From a checkpoint of a small transformer trained on Wikipedia.
Size: 16 layers, width 384, 6 heads of 64, MLP 1536 GELU, vocabulary 32768, 53.6M parameters.
Architecture: LayerNorm before each block, rotary positions, untied embeddings.
Each number is 128 + 24 x the weight over its row's rms, rounded and kept within 0 to 255. Layers, rows and columns count from 0. Numbers have three digits each. The size before them is the row's rms in percent of the matrix's.

# down: layer 3 MLP down (transposed), 1536x384, rms 0.0796, rows 355-483, columns 144-191
# up: layer 3 MLP up, 1536x384, rms 0.0831, rows 356-483, columns 144-191
down355 097:122133170103151144132123148094141092136162168149081234139141120150109130132118099130132134140109124170141115138117100087116129162114202136098164
up356 100:130142141171107122130116114112147122133110141103096112126133112133135146140157169120111094133079165098135133132131143100094111166137156144101122
down356 102:136137093136125144105114128115163124146117083111153104131146110128089134093123142100110120118147131139169123148146110145142170083133134137119156
up357 097:137137128123115172129159099147058155120172122154117143132072120147130113135103115126132171160150130126171136123112106154106109149148113145117099
down357 081:117124123101139082146093162116160096119123130104169128125137110081116119132152137123144107107103118136107108106142105141152141086117151145166141
up358 097:084114140165079127162140123192096115151140104128088125148132095097127106106070131139124150140162141107138095098165158164139161131143144117119093
down358 105:141129135112184082146127109117133106158138073133145144105106146116124123155180125133162145119093148162088122163169120145109124121146065143119084
up359 098:134145145222092140143117115135131113133127168164135117111103110109152151138129131134104133148148133130123127131121128142118185137151107156132112
down359 071:227118128107108121133195112109120111116145167148147111120158159143095140132117119151157117100147144106088114170127124075125138149118150106121125
up360 094:087157137158093137147148157115073125128101143118096102109120134123147103129084125115147126142149121109159144131134127103119156140136106145092092
down360 104:127101122093140113147144125145168127105166102119089153139095154070112144148146111169095139101140099114174109092153130140123163160113109139127131
up361 095:114117074168106083111095123140140097098147131140129099096143117150141133119114145086146114155168116075112107138149095089101140100142160098157128
down361 099:112146109158142104157095102119132132140184132137081107137123084115125137174128106085140132131142080128142143115095146105092110135128165092155137
up362 098:104163137123121135176115124087148167171117127166096117156128145132119132115140079143119136139125104090134163118130112148116142137092112127145174
down362 098:148118129120122140116102128114133133115164160124129112093128127101093138140130090106126139094165119178099113124140121118219169102157100164106130
up363 104:097154112146129135108156100153137085129110109090122118156114096148136131144121168099147173138116128114144104153130099150114084101135156093115167
down363 108:134148140138157126150133149115109120124145105186138143146123082120092163160132080104109148116135124135132117103101151127107143101121096107114127
up364 104:146057100148112202130129140106160154150106148096085101087099135147129159109143114128159152166102111070121131133120143107145147141170110141181140
down364 110:075121122147200130148132135108069106143129110132110082149163142126137094137119163152116129133132145119171133164146099152121105129082113118124126
up365 108:163138108137187163149177035148103123146099099140123121163138113119149128135152107126084105147105132115128104134126101158127143115121110105092087
down365 110:132142168119135094147140069143108117164119138152149150139103130148140136111175129184099130158120124166106177120163111123102134153134163066127123
up366 092:145084125169132135113126156099121127087117133091117147111197127149117132141154155167118140153113127145112139145146107108136131135144082106137110
down366 098:085125137128158074171141111107154076101093120137139115150087130129111123150169103107102138153108115151204127074146114116150177109118135107118165
up367 103:140104156120099105105121174113144122118083137115110080099166121132168102127122129124114114143104169107109125149107164119141145142149140095120177
down367 106:165116138141157128101145131150099164181119123139063157121100114130158148106118085119126122125129123148103101134137104131108155182105098127153175
up368 099:146124137148132089145150137154118110151142132179123144105099126111159148137109127092144134087086128129133131103116111141138123142136113114174106
down368 102:127126149137106124091086149095166104112141189127152121098121138094119137148080118165129136090116130158146125109119111121137138159144133118151123
up369 105:096112066126116136135154127139087146123105094118139132149144118127112162110128147098102152133100138159109117126110189144144138143095102097154138
down369 111:101138111160093142140141136119121128091127136125146123110143144149132152167131163121138141156089165128151106144135120144123094156127135103146138
up370 110:165130108140079118127127145133132111145130159098123110101117093145166137130130147121104154114095136081122142152135152073139168149111132138175130
down370 115:101148124125100150102117118154105125125115105140098118129126184139120117160118116150139183150126188111135163166112133165120120117139086112136100
up371 109:090132107149121136117124141122129121136103150090163120140165141137139082130086142119119097092126101115138134168141146133085099127099148074158129
down371 101:114117171138136152132095128118136104100140154164099112156105100140136168113181163101121117123099118105165110149153117104135163120156114103120149
up372 088:158122118127128122146122111149162115132152063135147168130121083116119152154153159140117122109152131106125125108148146126141113150183124114123147
down372 097:109144150153098093163179154121136095103095125125139156153091107123106130129157133075125103149136143141079167117120182131121132120115112123147115
up373 103:108109130177135102152133143170101113120135140067151131118108167130125150101119107134134073147142145130157179110102092141143084146133138122160160
down373 096:114133152100127148120095129092124141149133107159142113148125128119127133152148167130115167126098142130105112154152175126109140090138134130125110
up374 105:144144173097151128133139140123129126122098132107135106134127151131157136136205174105083136132122112118144124128151106088163137156108123126117116
down374 099:098130138151124129162132142142107112139131131183101166135135093120144095109084078139164094163119140136151127152174127145151125103095109174127160
up375 099:149120109162092132122135153094080092091107115086150063106180133146155139119105169133165174135082133094140149169149118116131136146148100156126137
down375 105:126135098074131136112114122124126137170148093111070140123131173143173152132093126100122149168146127104106139138140130180129183053146109129133122
up376 097:119125169126162128080121167111106093138122129070119072110120169146164115146170156121123108148136107103114113133105089131115119105138105152125154
down376 094:103174098124122113095146142169118102137155150157103096102107109146122112153132114113135138132113159172116108074096138122121143120145127150131069
up377 097:154107135173148115106129133135138184124153124119136085149109122126137143130164138143130104141129120105153092088122135119160133121094138168128142
down377 092:115139137083128156146137104147157151144121134107100173155124108138093148115107125117141134120118167130103137124170139127124087129156147114143100
up378 092:128168138122111097139076139120135161110147138157130123135143142143153134127092127104122143124153123147136179160116141132137140166119164117161065
down378 095:114121168155148164108202118138103120137128171125131159126083128150155108114143127108130147145136097139148137120098121128124124096146131169137135
up379 093:100168165118089108128096114128149138171084169115121114127164119098152126116137150121078110141124172139098116125175154114126139116096143144114134
down379 095:127148126110131135084111141154138120083128114146144136158160161120098140168136126129159158130133107109143138095109108131129146143068142164151128
up380 100:103118137157117111146119132126126101109121113148117130177128083116111112102143117115162173100165127153125109101100174156090124146108153137126147
down380 098:111140175119151134124092137128108121143104066129127129117141166148144116154114169099114130164065121175111121136125111090144116137125160148102099
up381 094:184114140154090150117131147146205147123137147118107189129127084137103132097101157065144091147161139114113143110108145169110150089151136129100098
down381 084:108128109114159125113118164095102094142148120146104097156131161079172107167135107162137159086131113123106104146143114096124128156080137115158159
up382 117:150132130087125137126130132114124167139144148106117114117135136131104136185160149092120124105120126110127090142156140102118132168126152149137153
down382 118:148132187157162092130158143187178157108108124153109082146135114128089128142162140135078109127106139161121177129142137122134142101153098151084154
up383 090:137121097136095109153143122131115149130143110131102130178145112121129121141131175150184138100116102116115113117138120155108131115128121107122091
down383 093:125131139155123124116152125143150162100189157135082164124119164131141141141130138168136149120120133175153091115107116159130124145131120124128116
up384 095:083137127137115161122101130145115120134147126097126185135124139133102083073091156118091115092130152150102139120122152142116088138161087116110146
down384 099:143137158160118142120154120130181109164125141116121113085148164130114154135102094148127148134096132110134130097107111125139113150139107144143122
up385 098:146117113177141125114136098129152113131114152128142138117106134145137131131130142135068114148106099082165111175160145130111092108142100090126141
down385 104:121133159119133105101158099143100127173166171149141166081128118094149111113131133117147119135116150141120125114122128114158137136109134127129187
up386 102:102131082134132130107122118101124140150118136121117186145147112086114111151114128137120110129148130111170139116112146153118086097114125149127135
down386 110:113146127148114097135107105110124152079095089112140144077101119135083120107104099139143107121136089117110135108163168123125119155137180118160108
up387 099:160117098113136149126141123145150106146062119133083108109143154114114127134108143100111118165136140104135168132136122118130127111076071126101128
down387 096:138127128155103150151136127100098096106133122146152141141130124135142144126138117127125149123100150154137118119127110122121151161158114126156144
up388 093:127139143108099116122117145147129109127138142141145144138096146134166145105104108185157148135143097173130145146133153158109121129103141137137114
down388 089:091126102102131147133136087155108120110140146132144100152181107122134122104114146111119130098108139074120113136141120129184130151158084125124122
up389 105:141132125110139100126165127185056141120082055114136111144128150121113096117123148098136120122138105123153162161134132126127112110126098105126151
down389 102:147119159128139122085173134146081100120095120156170090107145134137119125124116131111143132177133166093114110128116109124150162124128078126096153
up390 107:191136110101072150136155131087134116125120127117107090110158105158150107131088119124132150101142124107112161147190132137103107120109104120167110
down390 106:108123142112141118134106110167167055124105173109113130124122099129100154109114146144165140112132119120088113108158132138134088124136115115087136
up391 108:077112156123100171120180114129082124150073121092103140121174111168165175114104109130100111135136133126173141101139142120091119120149119120141100
down391 114:100128166119177135144114091160127149143143150113121145146133124139125128114159126089134178146103153165134111098122126106096133120118085123163114
up392 101:106138154140085148131141123113114097141111114129112103117085149100158088130116146129117135132171090110139154163136170165078099136108138129097127
down392 092:129104118108110059116127111129146150148156158109140144150168102116108118117125118137138137137128140145126123113096117119162133144153082119111166
up393 100:153117076104131166167154114126132107138107066078135095102158130164160139142129114131128099096110105111110114135155113109141168114159108090156147
down393 097:092167104115145145139104131156121135132095151137136138154068124111082098105158186131103115120119161161138202105111112156184121138126132108100111
up394 100:125142111116154147131143126138138131106144136092119105156127135169197111127109172148149121108092117092090115134100100125116120142097112128171184
down394 094:143136145137130134128157147129117122115140154163115153112114126118102139136121137066140118152071109154153128168116110092073088118159136131116092
up395 108:100144107133086132128105141118118144126098161115113138137169139147110124128127126132108155079079200143133183138123110138106146112093146107147150
down395 116:118110106126158160110135152130112108126115150158113115131125129123131152148100155147125103114132129135114119149122125108173144154134097142113118
up396 097:109158118106133188130132132147117103128139097145117108109110074151136128108118193152083117098104083149149103152132154174123111132064102120136161
down396 095:149136121130137157140124146141150109137103134115119132129165148146112155186108134133109156168122152124112096088111125133152138138139101153134101
up397 101:197110102130156120098133153164141151090081106128122125120129146123126130137106112151090124140139142137142122151144127100097143090113113136114094
down397 104:099123148134097103129143092128142126184105123138185146092116161120129094101081147107136158132129136130114119123125132116152145086121096151123158
up398 099:163128143143145123096122116108141095143104144111098147119110137195151133128178108146122182144121102079151131184171152146117160158112103134125116
down398 092:113154115146125131145130128137156131127134107143167131099165130059129119136114167146117112150115172166117135113071115135127108109150127149177105
up399 095:133141148102130146163145119129113112109113124083165121139129157126128163100082118125093137135135116122181103151166138098178132158106152089125143
down399 092:111108119128122153094145127144155131115114133160089164134085130143120099181142141142142113113081130123135130092086119143114143108177098103130120
up400 096:100162144151138139115106141109156151131095113160145152126140145099120149137151148126095133138116124110141121123129106124164149184104118148142099
down400 094:141122135147140124157145121138138124088121123105150120099118094178118097121141127170161151115159116134145099161150157163109150138159147168131123
up401 098:113166143123098119099085122126157144107148111111120080137103123113115150120140169152106126143140100114120100139171151121177176113128088163128145
down401 106:147107112091106096125138124136125113147141125123171199113092140147112122127112133123160119162101193144141129118133102146098108120142122103142148
up402 101:154114153145104126119134135155177120047161157053153107141167086094104136123110126104142162125131147133147111147119118170136128178143136140124103
down402 103:134161142109127158102140125155108183155086096118123106125102209102129122105121128129105133122155128130130127148153155134152106138140131155118131
up403 101:124120130179154123135130132155147116136124128121113105095123135153115085139153182121149143144097129131125126114154107139073102150121185131140100
down403 105:148147094170134145123108139140131166137092170096124093120118138157115147152115098113120158115135157129123121095099127113127167141073151105128147
up404 099:116099132143124136114109111081141116116140114169140123158138132150137146109146134176099126117136090124134100128133113135128158118132092161142093
down404 091:123148128117131157161129175179114145145121181104102118139131128158134122109148120110126114139135163105113153147142137122101130154150124129095132
up405 105:137159107135132118104098128121106120143113143103107111131115170094152159150117146136081083146082081097138148191135126147152114129168145116120167
down405 111:097152126147138174082151128153129153095161137111136154153133140154148131164143136147131114128148157097162090143146115063096163117122126096144093
up406 095:126089127088157114116114104158109161120129120103159128126129157140100119086078102129109112119114166109158115144153170124153140141086113136124087
down406 098:105146147153100103152106110146125146097158144113153099136128099121141156130125112104114148108160111126147127121089115138136167121160138150113119
up407 108:130110088140112156133117104122114143116159077133101146146145096155116115139122123152100112110128124095097123120121124112151144114105114157130108
down407 117:102112108168109120122101090127102125146080138112155109087145126145113109117143106132121081101143134144143103162100142129112101093119131107139134
up408 101:130130088153096175127143122177097114117092114131154090117140120070178115121110164099085106105114111125149182159123123105102139089148082108137137
down408 112:137115112134131121116169120129145106114162108134163148166151152143102097147176101114132136155169166104110107114138108160128143121123136142161150
up409 098:143103102120115097177139138139154129180112114173177146130142142122130111096162154129158128104142103120154108103130135098121111114126103103101194
down409 097:111165151138139122150148106150168090125112150133106145141136135130134137098144180111133174147118136125160117119094129143121114145160172089127145
up410 098:115157136122147110094100137114112136087107128118112122145131124138128097117118126141136142145126073110144137114146148163135133113128122073125102
down410 096:133125135150085114148170167105161096157161119172150152095155105116140147123130136113129064132123151155107126130103131114066144109117123163123135
up411 104:106136163125150079169130145112076099105122123162158118098153118149148097133143169126125154058145126157091140111139154097106117147131143129114125
down411 114:125139117103133146164143124101140153120149107054148166131112143135132159143145146084170107130121165085122123110093129143103139095123136090123164
up412 084:105095164137134103146136134117157108111134137141197157113126125151124167125076127107140135130146127104147149085143157120127086099184139145108102
down412 092:187156127109125160112140122099116138132124130138106171159125171124126115140179150116133083117125140138096131170115078143132151141126094098158142
up413 107:139085127149102159116164122145131092094114124142179126140125123147102145126091104173130114124108110132150147184113164140126148162129138160137126
down413 118:130115143118161133149105102108140161123170113128144099106129117119136069134144090105145154113135110146139136133153102141121109114145130102162143
up414 096:099161128106160044168111110126121137158089112102144100123098161141129171173107129104106161143156121122130133115140129138116135112121106117133106
down414 093:106141141127108189111104137128104103099100103172107101188149149117148110127142109115146105159104111138132133130168147121145147144146104086130123
up415 098:160158131176123155141110150138133093097132135177098113141140136141112130140110133139037187145112119143150150106169109139114184142132163127134105
down415 092:105140166106148089151158123121149142118164139119134195123124159127139090103137094148220129157126115111095079109140116113102105121125130128146140
up416 098:107149087128106097130147120138111155140124131097075118116141080143125125129143132147133145117075178147125191109129141128092080147168134076162124
down416 095:101085170109188108121134129109179124114110137119130162112124134092139126139101127131113189145122128122178117128148145165121139124118165137135103
up417 095:133140125138101099164184111156118146117091100112136118126111118114132122116134103166135202144137142092115134126165219146115120096083136108118122
down417 097:132108157116133119133105118136157109140153162168136112135152122145128154121139156097140086124066150160155120161117044092126118132165102149154130
up418 096:152131104117169113168096120153107133152115132154135104126147116147144117146103164125112123108131143143122100129093162133100102150076136120161109
down418 091:117123114131115119115128146140131131133134096143107129168134114114126145101144085126131114126103097131107135154121074140148167107162143108154155
up419 095:181110113127087126097212116145079139116113097146131158147128133115156144123135109124111139119132116128123144178139137136103149081151095113128158
down419 089:123145148109149108133109130125142118134114177099137137096146138172085103135105118134142133141102118165111100137128121144130126150144120130117110
up420 099:091114092118130129169138121057108157131135135133131106154139103147145134112108105127138132108116098127112137148109169156128130099157138117083141
down420 111:158111110119131117106161155114138139137107119173126115138146129134086147095159130129114099133125117130123115139101120157130162093112110109108146
up421 093:139156120177120104128145096063160141120149108118137099119097157172146130149163069122143132118080114119128122146169090112090138135123142125115166
down421 085:151072127131147124134125151130125129122135143151119160137134121124123134131113157180105141135133158157142118078166138133157128101135118149140117
up422 106:155146104123140129152159138130125142114125124090125129136110105120101105130150065119154119165127147104163137123144121138123111191132143098138152
down422 109:102132151113111165130143128114113175150142120106110118161123140109133175137158154109166130098102175138165163116121099106153122108075126143095124
up423 098:095094132116106124157094095111134160133157143143144113096113142145143110145111142097141101122105105132105133155136109165130136079104117087123140
down423 094:118152142120144130136115166129109115137118131136099122140094138150116136132131147171134195139119158136115106086156125099088133132134163101144146
up424 107:126083104139138169163107108136072146157153125133147150143155147132152132134173139171095131117130165116076078075108138136117147175129157132129136
down424 112:141145148145102113127117122143143115083145093120091168141070129152082122118158125104127141153143166126120130096168130131115159075131129082113169
up425 102:142099119139087139128152127095097178124154127158109087148119167128133161130098121153132139127143119100118119148116104125135159116121147127139169
down425 071:207118089096065141138144131101119123109145126122181077149108113095128132141103138132105120129146107146116139134119138117117134118151154091126146
up426 104:103079151157138198152161102135109128128127125126089114124127137119131145107137164098119134101144096077161142146152148138097129165098121128168121
down426 117:077105128155167149135103161150142137094186127118077088152121131139121125147160128122130121135135125130142132098117095144144142098099134113162114
up427 094:112135115157147112131125148154116155133092134143185125102149126141106111141143107108104103141100138090115116117141123134125141151151138142107139
down427 099:116140129133168123120135127125123124115114133127125118109131136151103165124132091162169103149120129144134132143194130146180157130157086134099146
up428 101:134097147146186150141187137113111168096116105119137132158123156164148136121167124101114155060099136122137103117138160146104025125122118106127120
down428 113:135075125142100119097147096143156101085122145150168148123137130134150092220069108117137136122172147126121095147121158200163134152111126117105088
up429 101:131100085137154146126107127117110160141108133103140123148136094081146127133082135089164097174138145134063123128115123119123150153135130107111102
down429 091:105165112112111124162120178097134089085123159168086109127122132170091115165148108119125122117117172111138144127108111139092125116130148117140160
up430 093:087123153134123085072099135107110109112132114152155152117070108109122156144125102147112111115118133142116137090138157089124131165070142144110129
down430 099:150158111083064122116159125108156084175197160119123137099154169168128158147137117123151105163144128131139130129113135139157129102170084140169144
up431 102:128139135100123097118144118123135113114112127105119149094096127102141086146154149152122108164127114132137151130159129151115108180093119129163152
down431 109:163146137133141112140095118158104106140147157153147144121117102163120132134151154157151119143136119096137117101126148101096073137137170129101113
up432 099:149144130140157112150115099141135149111163133126140098117148110109112100099120138115119160135108094091089128144122112116156147138119174115145175
down432 104:085150133137103109102115135096107124101108117094121126129127197116152132136112196118120132124143154120108171131127135143128084092130131108068141
up433 101:148134112152126086098095140153105155124136125090102099121127110118128107122131148141125159125128143154123146121137136129174142108128086122145174
down433 101:158170145079168136118140118156131113105177136130130142112109124157139146119099101114107130140135122139092092117152138118106094114111138106090148
up434 102:136082168123115118169141129108099129139130088090171104112153138094148123147164157088118149193127123118121144191085163153167107118138104129127123
down434 098:148185060127122141077140143132154123096137161132129163154125145107118115182118125183130114091117090144113113098136104136099142139129135118123143
up435 100:123077140129126105115078076164133168114156141119099124134128115103164176140134120106092079165126092125132161104114164091158120137137115163155154
down435 114:105094162076111113125165150128140154124193128127111145095156151146117113126106112105129104142110114147139152085096108137155150128113119131085131
up436 100:127195095122120115108125147166113105165100128126105086116134143126162163115146144143107148124087131094126184151126116101119113115161127086168151
down436 102:120114136116160151100122118101166129123161093122139132121129190113081123152137145074124137134140157160125105146157128192100168109191126115081114
up437 097:106134134116132120115127130146134146127139128133127138120121107144165074161166155089135094133094145129138154165136183143121106128135142159133157
down437 103:103135121110114114121128130118102134135174132117158118119152135123128103113131135160116111132154105121121108159140131152121094151142111099126150
up438 091:105127148121137094109140129138131126128129135096138145111135124137110147153167149145119134097154129111153121118124129139144115117135093167123136
down438 093:090132123115089141124145134090094107113133110159112103112131135162157133095130136144129116133114127124103092143138120105160144147116104155137167
up439 099:133116107131109125099097175138143142095115120112115137121150108121114128123166101162117124181132128151168110101124130115108112160141151111056131
down439 099:064165140128173124119095091166126132154144131129120128132123148120125130140107112115145146105135131153106118150118115158158149138139069184125154
up440 100:137144114126106135097150118139097130133106146093163195158139144173139149140076117163161116133098133104110177135118113103127150124134079134108081
down440 105:077164167113150093092127117105132148129153114112074139115145124136114099105119113061127174131165128126093113123154139148142141107116115126126132
up441 095:097142137152078136129120116110139113147121147093100155080150095135178117119082137145136134127137129151136169108094126158122097119141123110137085
down441 092:155130148124175130187134132122131131112110126123163092118123128121074150144132114091109089130083111146108094100087117110156137118128138144143140
up442 107:146100123169091117129109139088121133165089166085140160150123128111099105125119126177115165131138132133123110178157127140167134105159152143131126
down442 105:141147090095106122160172134096167154118128128129116131108151115126162142132092126116104096128132114100104127109109143121129071115144079147086143
up443 100:119119135122120134125096112097131080111137101146111141164101113156099136133170084161171129149103116109130140138104122160143152152127153101122119
down443 101:156047147144107161119139145143166150133138175116126105091094157144127136079113191116084134140149101099139134116135179127138132083110117128141127
up444 099:134087123121150099125126103129150118152117149168113134175104134132158173144156142114096119093120114058142151115165111114141155106097126140119212
down444 101:107122142119128113165122130108165126132167117132148101134125138123105171114147105095109129108143128140113162136133150123154132142142156118138172
up445 105:114102137121081153112096109100150154199156091054113160077125116147112123115103121140133111146156131096104142094159107153139064156152113126136120
down445 104:077170098156144137168126124103116101134132111172165115147120098143154094126111119155138100132117107120139132119148136110071135078148170111138089
up446 102:115108084131126121097102127113146188107140147098125126115102081149123097090130129195126076173072146097124118106167114148131107145131104138138146
down446 108:120105122134152118107135122112142119131156119119112106088112082131132117170104098150115126128158139117107106131137132117126156089156142125147091
up447 091:121110148158128117186140101153141098122123154129108147134121108155164130134122125090075110124074111139146169149126159134139123161103087121101138
down447 094:072150079116144114115093119117109194121157136103155103116137090142111141137098152146158103105160101141108118148115135171094133126133142133115092
up448 089:133117149118140112154128088129137128117155106167134097088154139113134101152072161134114103114137119108156154186090157100125124115094081123143113
down448 085:120139096112118115100161128106084112118122118131094145130124154086135129104134117151139144145108153170120111081103110157156134151172139146083150
up449 090:110104133122089141135127123098139194112122135137148171147148149173172102140110145123161112174092135085139136097089119140124131137155124118148151
down449 090:171144130109174154138156100107119088126197151146115089120117163112105142056079082098151112110156109149086123146140157140177129157153104147122130
up450 092:143134125115126127162117129139121142114134157147088179117092122131138207102111109112167124146112130144088129132144068154134144112137101098141134
down450 095:122118118103085122116172111135111158156125176139120119164125093123122104113136130117073105130141134120120165124133150117118129143094135117101148
up451 100:143182151109127096155131147130134151166095156096147129142107139127110128118132139137179124164098166148117106137076120146126138168126122100117087
down451 105:190128121098147144163151116098155143147143122121125088067117128161161150169123145113128116127134135160176142070133103086124151167104140147123154
up452 127:141127141099077141116107142117125121116118133068177079103147132101136137128126143114127129112116123086117158140129136133117150128131091147150171
down452 146:106160131113120108090118107132115132126105114105104127146135174143128108144104114141110142148111123134127156123146117160156139135155109123132135
up453 094:131154102117105129165102145114123122145136137107117144114128074102108098157134139154133130139130114073134139112115095107126083131074140144124109
down453 092:143103146126148137145139108118099115097122103114130130106152173117127148123088154127138125148116107160144145089111154130159133096153107166142112
up454 101:166152163101169128103140162115126118119144111114126116128133122131140119145130109138126129131101131176076141141081106178121110142137130134105141
down454 105:112131086137123133124125084108128152106159131139120144115112146114137077154162120123125184149124143141130149167142083111084121143093150135168120
up455 097:126164123132144085087124134152166113142108111104122135162109132139119135149132131107182103165110133081124105133141125126137115140119138154133133
down455 103:138096077085140124143086140110104105114133115155152093113143155144158168127133130098132108153128081111121096118124138085086153112107107126134101
up456 098:114098094122094100140126149132140119116134126114135141134103140163105121130128175175117147118129168117139116134187152100153128186108138130134154
down456 086:134151136076094117106125115103125129132171169138126122111158135143134109117112095082158135161145161121115131121123104167109137120149127142108110
up457 097:088143139111101156149098121141076121129108093124117157129103101150101103145128133137154111124120151091113163144142102145134089112138140139146100
down457 097:097146147121152134155122165143120167172151136109116157122142109129112145129125132134142149083122125147120128113121123144152065140142112154129130
up458 103:116157153112116134124129151144129102142116119135107171151103132094140108150150158133128139106113125129163115104117127157100092078104130128132118
down458 085:152091135170123168120108147113115142134151148107129087117166136179134155114138112118128116145153138137107107127156133092149146154124140160129129
up459 097:121143115115185120127135157120116163128113100089072142109105129140151153142154150137152144083153118118110115100122120117092117141125097155122137
down459 094:122156134159129141147125145125115098129074103185172079097153160158148099151118090114104113115067102137133118156125145152148093067128112109142117
up460 092:152158091163139096136108157123138141128142192139128126174151079124122156111144151172176177137162130085106169107128140155143107189150137133159121
down460 096:114162141134132113103120106153118140083191139103094135158141161075101169139184141166183117140158163076106141098137116146147129152142135134142170
up461 109:130130140130108136161121143122133090150115128120151128198149135148128095155148080101125143108094129139079144099101132119136139139126109151122120
down461 110:120093128149150151086145096146151134159122102080172135146118126103125101131099102155116152129104150116131111118123131082169134135063115163130123
up462 089:139144129122126092147146086133167134133133167158119099129058161101103107088139120107128134166149129097094123143160141124150140148118142131109127
down462 087:097113166115153142098142123141127112145140109144120103104176154069120153131084106144163146161130148182116091135080093118144126125096096135149135
up463 103:131171119144142151121150144161118123118121118110131122139094114165163096122133182136099149112103143084137110130158115116098102131141162108150147
down463 108:121122105066118127115143072123093151097107155117128169123124125136134133136129131123103150131111129118162138151112130140162108129109134120105167
up464 093:101163117128123143052117122167127156140096162154085146100090106128137152141135130127135080169138148090106108159132149145137111071191073086151110
down464 098:146201161131095126083138084114144134129141118140114147112155149119112139165119116164123157131109157149113124187151103112133152129092089095140111
up465 092:137125117138129128160096174127119117119158112094158191135093110166129139138108180144119127100133135084128153127121099147125117162132139138095114
down465 089:111120094120122135149149128146137110134101097161106092133167147096139124124180103098144135126124124177144112132153122127122139139131092138141130
up466 092:110106140157122107141143136094111105105099173105130134148101103162138139099196137115159134140117162143114150126115182154089138147183117135140127
down466 110:079147111117120159143139113118155126108128155166103121100139137101103122148102137112146107147128133154137153084124144177138115156099102152117100
up467 105:140118111133144115156093124155122141158110124123115144094103124133111143120143106129159137137166133140134116135110160141090131119171138119138166
down467 110:119135203088084096138090162075145115094120123114128136160123129108113143122133169121111166144133127163136143132141186103140163106139149089126167
up468 104:138125064094092139147135138187149175099137126126159136129146151111139135146148166130197184114121179087168119107130108165067127154157131156140112
down468 099:138136153089162135131151118083121122136108120111068142118127139138121153096111098159090109112106099120108102149129147112196128098121125124141130
up469 114:165108142138104121131165110112164175121141131124152107144107097124128133102131101153133123134135107117085138183136130157124166091154134153154114
down469 131:173106137129124120123134135122116163113164124141148117148110139126101134107115110151129129149146133146148120149106128133122148115123158147120131
up470 097:144182094164129118120141156126099095114076143111144146137104123145125119114111151141147156124125116139086141147129122141099107113128140176098124
down470 099:143118109089146176130152148096147132123144133167163143111122148148113131102146099131107139169133136132077109150142120105172104126134119130129109
up471 100:102111126178112102101110117138147131131100104137137127150132149103125139112093145098146123136131125099170141147105178145166133136158133117133110
down471 102:145148133109101141155170129113108142117150136116114168131096090139128121126131135170086131109077116162147113074131114144126123137110128147102157
up472 097:114129121115111116147104148128118112116085152157122143134115103173096141144121111144136153177119102139122168140109093124108145137129106107129127
down472 090:133108129144154177097129133148129111131147110113173080111123147108140143083120186116139089101098155118107092129130144165144114104120114132129110
up473 095:145094118133172133156101129099108121101115126135125138112116104145140128078114121127127087123125110119126121133152138171155141119139158101115170
down473 094:138122120116128169103198149155109148165124078108124125150160102105110157148171145136149145135103125138174141142109143103140107125128138139109111
up474 102:132096152116129093111130135124122162131101127099123146190146110168144087145125132142083132102113101097121125126142133096131135149126161135129147
down474 106:127174160138143160089148158128127155094135100143098131127149110140116122131153086143139122137148135142141156143173131143137124118103140149090142
up475 097:120096145070108133140123141126131093129096114123089104143121099119124125096132164095114113140141111096074156128130090166148143124138140140094121
down475 073:121155160167136112130153121123115142149130138169150124129138155123129134175125109152132165116109131190130110149119129078108145122137127129182161
up476 091:181154138157120174089178127087121096108108120116119131071131170142100088117169135127170145142107111086089145102130130132130102139102149118164146
down476 094:108179098152084180141127122087109143100148167180134153148149100097155148131129153170143091138161123134122136133139139125090145109095165123105083
up477 104:116098114120089146118150170123111132127128127146160145141085145157110082114129153134119150125141118112155134126118086115080100126092136116132083
down477 100:123140113125152068152107142157165056124146132099121078090190135138160152133154119078120105112136113138121062133149146145147137119133133105154152
up478 090:181088133127107122121131107186095142152159129116111161126117138137126138155101127139114127155141138120107104110158122138122122123149171125155130
down478 107:109093147085149126121146079115110102132115108151091139143127167135171139091130139123133102184165142119086114102120105128097136147166099103085143
up479 101:163189114153138081115107112135118161117140143127085122145158119112140138125120169152101112138128120114101148171108181137101164094104122117175077
down479 096:145116132116126139160118113133123158147147132121162157200118136195116109112139082107123112095128107112140129144148076116125122173137132152130156
up480 095:149128135169154145104129143144123091166139138125126131142121132102171135137135145120199104125102152145126102105109137113143166147124143138139180
down480 085:106141113122127094139147157136144135121140105156127136105161122147111106129107103118094104111108088108155148132154112140095106146147123162096104
up481 109:133148106059112123137126145119118145127126077147104116135103120104140111070117150147115145110127127138122122112083149138176127119135120146139132
down481 106:116077133164124121109136124117161113081176140114167102125127104125116132148139124148187157088136128092138142146126094124096097121156114149154102
up482 103:154120107101166121083133081126141140146110100127148123113096119157162105134118135128144153127119111082145131100146119157105114156135132115116087
down482 113:114134112119131071126095102135138126125169123141117125129142114100113102056119111102134137105123117109098166121174113095106167136173142127061109
up483 107:128093147121155098155128145117153136120113116160165167153139111143125146136146098119116134134152113151140101164094097126136101117077092153124117
down483 114:110125139132144107171154119121129135127130132131138086125142113132119101121081123150134138130102151086140161148110151122175128116133138104147138